Each number is 200 + 30 x the weight over its row's rms, rounded and kept within 0 to 999. Layers, rows and columns count from 0. The size before them is the row's rms in percent of the matrix's.

# layer 9 MLP down (transposed), 1024x384, rms 0.189, rows 522-538, columns 64-127
103,227,213,182,226,178,188,211,167,159,207,216,201,188,177,210,210,190,232,264,167,182,130,204,203,213,168,216,207,223,144,255,176,243,219,162,212,154,193,207,180,196,189,212,201,247,179,170,289,221,158,131,195,167,199,191,222,196,215,199,218,214,241,196,231
094,229,212,232,171,205,167,260,223,198,193,221,180,241,241,147,215,203,185,200,187,212,182,227,177,222,198,232,217,182,229,223,100,228,254,248,206,173,208,206,159,184,193,228,233,165,235,192,190,229,224,207,242,205,245,190,171,181,215,184,171,175,137,147,200
134,201,222,254,211,194,211,157,183,196,193,239,190,178,225,181,174,218,197,236,203,192,249,228,135,199,239,210,187,212,232,211,141,202,185,214,203,189,195,191,223,173,143,171,220,210,200,255,176,200,231,196,281,220,164,213,204,154,193,216,194,242,211,200,184
117,200,211,181,181,137,221,209,214,245,185,210,172,183,216,197,163,149,299,248,170,151,230,189,181,234,178,177,169,205,177,154,194,193,178,245,183,219,222,172,214,204,188,200,219,149,211,223,227,231,212,182,199,213,195,191,208,184,215,172,207,184,162,242,188
095,175,221,195,161,117,164,184,259,199,196,204,226,197,177,232,172,220,174,197,153,142,190,153,157,265,234,247,177,197,186,249,195,246,190,192,147,200,177,171,262,218,205,251,172,212,215,183,199,227,215,234,222,215,161,220,124,196,162,245,166,206,219,173,219
099,224,153,230,160,211,159,220,181,212,197,193,242,184,189,178,264,221,244,188,134,193,181,188,155,235,205,157,199,232,185,186,105,189,219,259,234,158,182,176,235,183,234,193,240,177,200,183,196,197,170,241,181,249,214,198,198,179,190,223,206,188,206,255,194
098,213,170,185,205,202,183,221,170,180,189,125,230,224,195,233,133,200,211,244,235,179,237,202,233,198,177,192,203,198,200,141,184,200,221,184,191,203,220,204,213,196,161,198,221,201,195,215,173,208,217,194,166,209,183,215,178,221,215,225,207,247,187,204,168
099,205,190,181,225,187,214,242,212,149,228,186,210,224,149,174,219,215,255,160,152,175,168,231,160,196,209,195,222,235,254,186,249,221,168,215,184,143,220,209,205,192,259,195,192,223,168,189,236,196,172,193,246,221,183,211,198,215,183,229,161,152,267,178,203
104,210,202,201,173,153,200,216,188,144,196,154,186,158,229,175,170,229,174,155,183,177,217,176,186,239,159,171,229,204,169,223,155,202,194,258,222,174,200,244,201,197,184,216,222,200,235,204,254,230,252,195,200,216,213,215,226,200,178,172,193,191,223,195,171
097,185,227,147,138,220,183,203,194,194,210,221,191,200,218,217,136,191,177,207,214,218,234,204,190,177,241,186,206,229,194,239,159,211,166,207,231,228,234,144,165,224,177,178,118,174,125,143,204,198,217,174,167,185,265,246,212,211,227,224,250,220,182,199,166
100,152,164,188,197,182,207,188,237,180,212,183,213,218,197,226,262,188,144,209,212,270,209,196,188,232,207,222,227,195,195,243,227,163,212,205,181,149,228,163,227,190,256,236,171,166,171,220,184,232,185,198,227,253,224,184,156,194,174,209,196,213,203,266,210
103,138,195,210,215,183,208,195,179,199,164,145,212,208,224,202,231,173,225,225,179,215,184,189,198,238,171,185,217,243,212,207,233,199,212,157,200,160,199,216,194,190,213,195,194,227,166,183,234,196,147,196,255,225,200,203,205,221,209,222,256,146,198,186,248
102,210,181,227,197,194,140,215,216,185,180,208,216,134,222,218,230,241,113,195,264,205,161,208,177,168,202,216,155,154,196,175,206,183,229,186,125,168,141,213,275,213,165,225,189,242,199,270,168,189,157,216,208,217,182,149,188,172,238,204,186,146,147,176,236
096,201,243,194,191,213,223,216,202,241,231,174,181,183,235,192,238,184,210,230,180,217,194,180,198,207,189,195,209,193,195,152,159,203,170,219,209,250,210,166,199,170,161,205,232,142,171,176,268,180,156,191,209,256,209,168,158,158,181,184,129,190,161,218,160
104,224,219,141,202,222,212,175,185,196,198,167,209,198,172,250,234,201,219,183,228,198,270,203,270,186,186,181,201,205,164,210,200,209,239,172,193,241,234,241,248,206,194,184,180,242,173,223,223,238,165,197,225,198,150,246,218,223,196,209,191,116,236,230,147
104,183,209,245,182,234,165,227,166,228,161,239,208,211,190,242,236,159,207,209,263,186,186,209,156,174,230,212,187,241,194,236,182,190,279,181,138,214,214,263,178,179,181,216,210,179,182,233,197,202,195,286,128,188,219,166,210,250,223,203,157,193,207,181,190
095,203,183,239,195,213,191,214,201,242,165,236,230,162,183,188,209,239,186,149,179,183,244,151,165,137,183,207,165,145,238,188,153,218,159,184,216,214,193,181,234,179,238,203,229,242,247,191,211,224,230,212,219,210,183,186,171,217,198,193,177,190,178,205,193
# layer 9 MLP gate, 1024x384, rms 0.0909, rows 523-539, columns 64-127
098,219,208,193,244,173,244,210,173,276,260,267,209,188,193,175,248,176,212,172,191,202,175,160,262,141,222,222,205,207,220,219,262,192,210,184,207,210,179,176,203,259,205,173,144,180,203,204,205,175,244,163,198,182,202,265,222,193,206,196,179,223,186,166,217
096,155,226,200,177,164,185,204,231,200,174,203,213,145,160,183,195,230,163,204,197,98,200,245,209,166,254,212,258,187,193,216,185,255,188,207,187,172,208,145,210,176,222,174,228,187,175,217,226,175,207,251,265,180,211,187,193,166,153,257,226,244,139,243,222
095,195,241,215,216,206,209,200,194,229,181,154,300,210,151,225,192,223,196,162,164,222,123,221,194,245,180,161,242,221,212,187,197,192,217,162,170,201,162,189,208,169,149,186,205,190,182,201,192,174,167,266,186,194,164,199,130,154,208,206,182,209,239,168,170
102,178,209,209,199,204,244,197,193,217,197,230,213,187,206,157,228,231,210,154,185,179,184,126,178,143,210,190,174,209,201,186,222,184,233,184,177,200,232,145,204,194,204,220,183,228,228,212,200,210,210,221,236,218,176,144,215,194,178,259,203,219,181,182,222
102,184,224,212,194,180,244,212,188,188,181,208,201,179,189,153,189,189,223,256,223,174,194,182,261,203,204,189,184,181,183,191,194,148,232,215,227,256,285,181,203,202,170,185,202,194,205,215,231,231,178,222,210,236,245,218,223,218,212,206,219,213,204,222,233
104,238,166,218,221,232,264,228,171,153,233,219,200,203,169,213,217,192,157,191,174,237,200,226,257,226,232,199,184,176,201,129,202,179,167,191,214,208,233,227,212,176,194,211,190,228,187,215,231,245,183,180,185,113,156,188,184,156,170,185,201,186,236,218,205
093,193,199,227,218,203,185,226,199,177,168,169,212,224,200,209,251,138,200,145,184,228,166,240,247,205,199,220,202,174,233,215,212,191,193,194,163,208,233,182,196,183,205,213,253,186,201,165,167,218,163,188,200,204,177,126,199,176,170,201,144,177,200,203,210
087,209,229,191,178,193,99,197,221,204,252,235,214,238,207,255,227,260,228,205,210,216,212,233,211,171,197,214,196,255,241,196,231,190,134,171,184,205,141,202,189,168,200,197,136,171,164,216,229,171,225,156,181,179,175,237,227,237,185,174,194,240,134,157,261
102,173,184,210,200,238,225,219,206,157,222,212,186,198,230,200,220,170,240,173,173,210,209,220,169,228,186,220,193,196,198,253,232,223,190,216,176,163,168,199,159,184,197,210,200,219,235,229,173,144,263,229,172,198,163,183,173,227,209,166,234,162,218,202,208
104,197,238,224,192,200,199,232,194,120,169,192,185,222,199,206,147,190,177,187,238,193,204,214,204,177,170,149,146,186,195,172,243,203,199,152,206,139,216,192,212,156,266,163,250,163,235,225,206,199,152,242,209,199,175,202,195,208,218,241,196,182,191,182,180
089,220,136,227,242,177,202,226,165,170,209,212,192,190,179,173,164,222,199,140,215,186,160,175,192,215,194,220,197,191,200,220,216,244,209,173,156,192,242,213,261,243,240,125,233,175,197,196,214,173,219,239,209,203,170,177,191,193,229,242,203,211,193,169,166
103,207,224,242,218,198,199,178,237,178,198,246,219,196,225,209,180,179,192,197,188,194,194,214,199,180,227,202,250,234,173,179,240,188,227,151,161,170,175,192,222,218,145,273,228,190,215,187,207,161,206,233,190,242,173,211,198,192,225,260,229,181,174,248,191
105,153,219,182,211,166,174,194,201,175,216,190,221,216,150,227,190,216,212,182,162,188,209,200,214,160,231,210,185,177,201,213,218,169,230,168,175,233,228,216,133,214,242,200,210,143,227,243,201,205,205,204,275,203,160,222,223,174,179,231,223,176,216,271,254
102,182,147,217,256,238,215,218,182,236,266,192,203,225,209,152,236,220,197,239,158,196,203,172,191,211,225,166,179,160,188,259,233,206,203,191,145,193,202,273,247,203,194,204,205,241,151,197,209,216,222,165,208,173,178,166,193,191,161,147,199,153,227,164,177
102,158,227,231,192,199,227,200,184,175,215,173,186,220,227,172,137,177,139,150,184,209,209,257,249,227,161,231,206,169,191,201,205,204,160,183,169,205,219,168,210,185,246,144,171,146,202,125,217,179,258,188,200,131,157,182,185,197,195,174,243,199,223,247,210
100,189,200,194,200,222,193,203,206,190,134,256,185,157,171,198,213,177,184,143,178,234,125,165,163,222,163,210,175,149,208,172,226,205,230,230,185,159,154,164,207,190,217,209,171,222,207,207,209,160,201,150,134,206,168,192,204,194,201,181,205,249,169,170,182
100,233,191,201,216,140,196,170,238,235,166,231,179,206,185,202,202,225,208,229,215,156,145,198,178,229,171,238,223,191,169,192,182,230,178,167,194,204,183,197,169,168,154,153,201,194,184,173,161,234,209,211,210,155,226,145,194,220,200,186,249,219,228,157,181
# layer 9 MLP up, 1024x384, rms 0.0982, rows 523-539, columns 64-127
094,189,219,160,119,197,149,150,250,203,212,159,150,190,212,135,206,197,183,217,157,218,156,194,232,221,201,202,170,202,215,191,171,166,212,230,202,181,250,193,205,175,260,186,242,143,199,235,221,179,202,191,173,223,230,216,226,190,212,251,230,163,157,233,229
107,169,218,186,158,199,203,189,190,183,123,240,198,147,202,217,184,208,105,250,204,188,202,200,196,197,290,181,155,189,159,195,172,230,221,218,211,171,202,154,236,186,227,143,234,260,170,238,210,167,228,277,263,177,196,221,222,216,202,237,255,248,196,191,157
095,183,166,204,144,173,175,208,212,178,213,236,180,200,212,190,216,192,179,199,256,173,229,213,234,161,180,199,210,208,215,152,216,153,216,203,186,196,223,183,172,250,152,208,205,190,211,215,222,205,179,218,156,240,210,257,184,183,251,159,269,157,179,199,231
105,193,189,184,210,215,171,186,229,192,216,189,220,218,239,192,191,190,236,224,199,201,159,163,197,248,203,192,177,227,194,216,214,245,173,245,158,267,195,194,175,198,189,177,190,243,168,241,181,170,165,176,176,225,149,184,204,212,221,246,226,221,237,154,223
104,162,171,226,184,155,169,207,196,254,136,176,204,212,164,183,191,216,214,206,181,191,204,249,180,194,221,209,177,215,195,214,229,188,207,219,217,179,194,149,178,236,179,207,189,181,174,196,232,183,246,172,206,205,194,175,207,122,198,226,123,197,223,212,250
101,175,214,184,209,177,216,227,202,144,177,210,180,198,233,225,219,188,146,220,199,161,170,206,216,206,177,175,167,190,219,206,192,196,237,178,169,217,215,172,238,196,191,199,238,176,253,212,140,145,211,305,185,140,208,206,147,192,179,217,204,224,192,197,195
093,228,194,212,202,232,229,166,217,244,180,185,283,231,167,246,181,229,248,153,149,207,192,171,185,211,167,156,196,214,217,220,154,211,143,256,175,214,198,186,176,211,201,264,198,217,135,232,189,203,187,188,193,257,187,170,149,266,169,177,214,154,200,194,225
084,144,228,206,150,227,276,231,213,192,159,195,206,235,229,194,174,215,177,246,230,213,202,153,210,222,189,227,208,235,224,198,214,216,209,254,219,190,209,219,177,164,230,137,212,220,188,150,206,201,209,227,209,220,265,211,207,167,221,231,204,209,236,254,111
105,202,185,168,195,187,172,164,194,143,213,197,207,193,261,222,233,202,169,208,225,251,248,199,178,190,156,175,214,246,186,287,196,221,228,145,205,219,198,193,168,230,212,197,167,164,173,214,227,244,158,188,242,196,208,223,178,231,202,205,204,199,181,204,230
102,172,213,199,183,251,144,201,194,183,113,142,166,189,217,196,187,151,150,158,210,171,245,177,147,243,260,215,237,177,183,242,204,173,197,202,173,206,166,230,214,208,231,181,220,201,193,159,278,200,227,187,276,167,180,280,191,235,194,235,200,168,207,180,201
092,180,230,226,175,229,207,185,192,187,160,224,173,242,226,224,239,207,162,186,210,133,194,237,190,170,194,183,196,161,185,182,197,188,199,196,197,174,173,192,186,143,222,183,167,133,212,193,220,223,246,213,168,241,195,178,210,154,228,179,177,219,170,215,185
097,152,145,189,139,214,200,189,261,195,220,187,213,211,243,234,214,190,169,157,239,141,188,160,211,173,253,218,151,181,259,200,181,204,220,202,211,198,168,186,200,191,165,195,154,285,162,189,190,143,221,208,171,198,215,254,153,191,162,227,188,224,172,166,208
104,198,227,206,162,200,182,233,254,248,217,156,219,151,237,184,167,217,155,179,171,188,168,237,197,177,220,160,206,163,168,211,253,170,192,175,148,196,180,170,184,169,184,199,151,183,186,208,199,203,170,189,194,162,225,197,175,139,209,153,179,188,212,265,170
104,215,197,196,175,171,211,164,180,186,181,202,188,242,182,203,255,231,226,243,229,220,206,192,250,217,157,152,209,235,163,225,222,184,185,247,162,220,167,150,194,226,245,214,185,241,217,315,227,239,141,188,198,204,174,239,195,169,173,219,191,187,194,177,188
103,184,233,247,202,201,188,224,201,187,198,194,208,185,180,169,205,214,227,191,241,195,174,215,163,200,198,232,194,263,167,257,174,194,230,202,197,196,173,190,259,188,192,184,190,201,199,199,229,194,182,136,217,160,201,155,226,169,147,157,206,191,213,153,166
095,229,217,170,214,203,180,154,168,167,167,150,177,204,175,206,232,202,178,175,190,205,183,203,152,217,139,190,267,205,210,145,193,202,242,230,199,120,239,197,191,188,197,231,199,199,203,198,210,281,134,138,204,178,153,174,226,217,206,188,201,208,198,226,187
102,179,249,113,222,208,192,201,200,160,202,208,175,185,221,203,220,154,160,209,191,240,227,242,189,155,231,206,221,201,193,222,202,167,226,226,217,175,214,235,176,187,231,183,188,179,197,182,201,213,233,183,251,229,179,229,229,217,192,203,195,206,247,207,215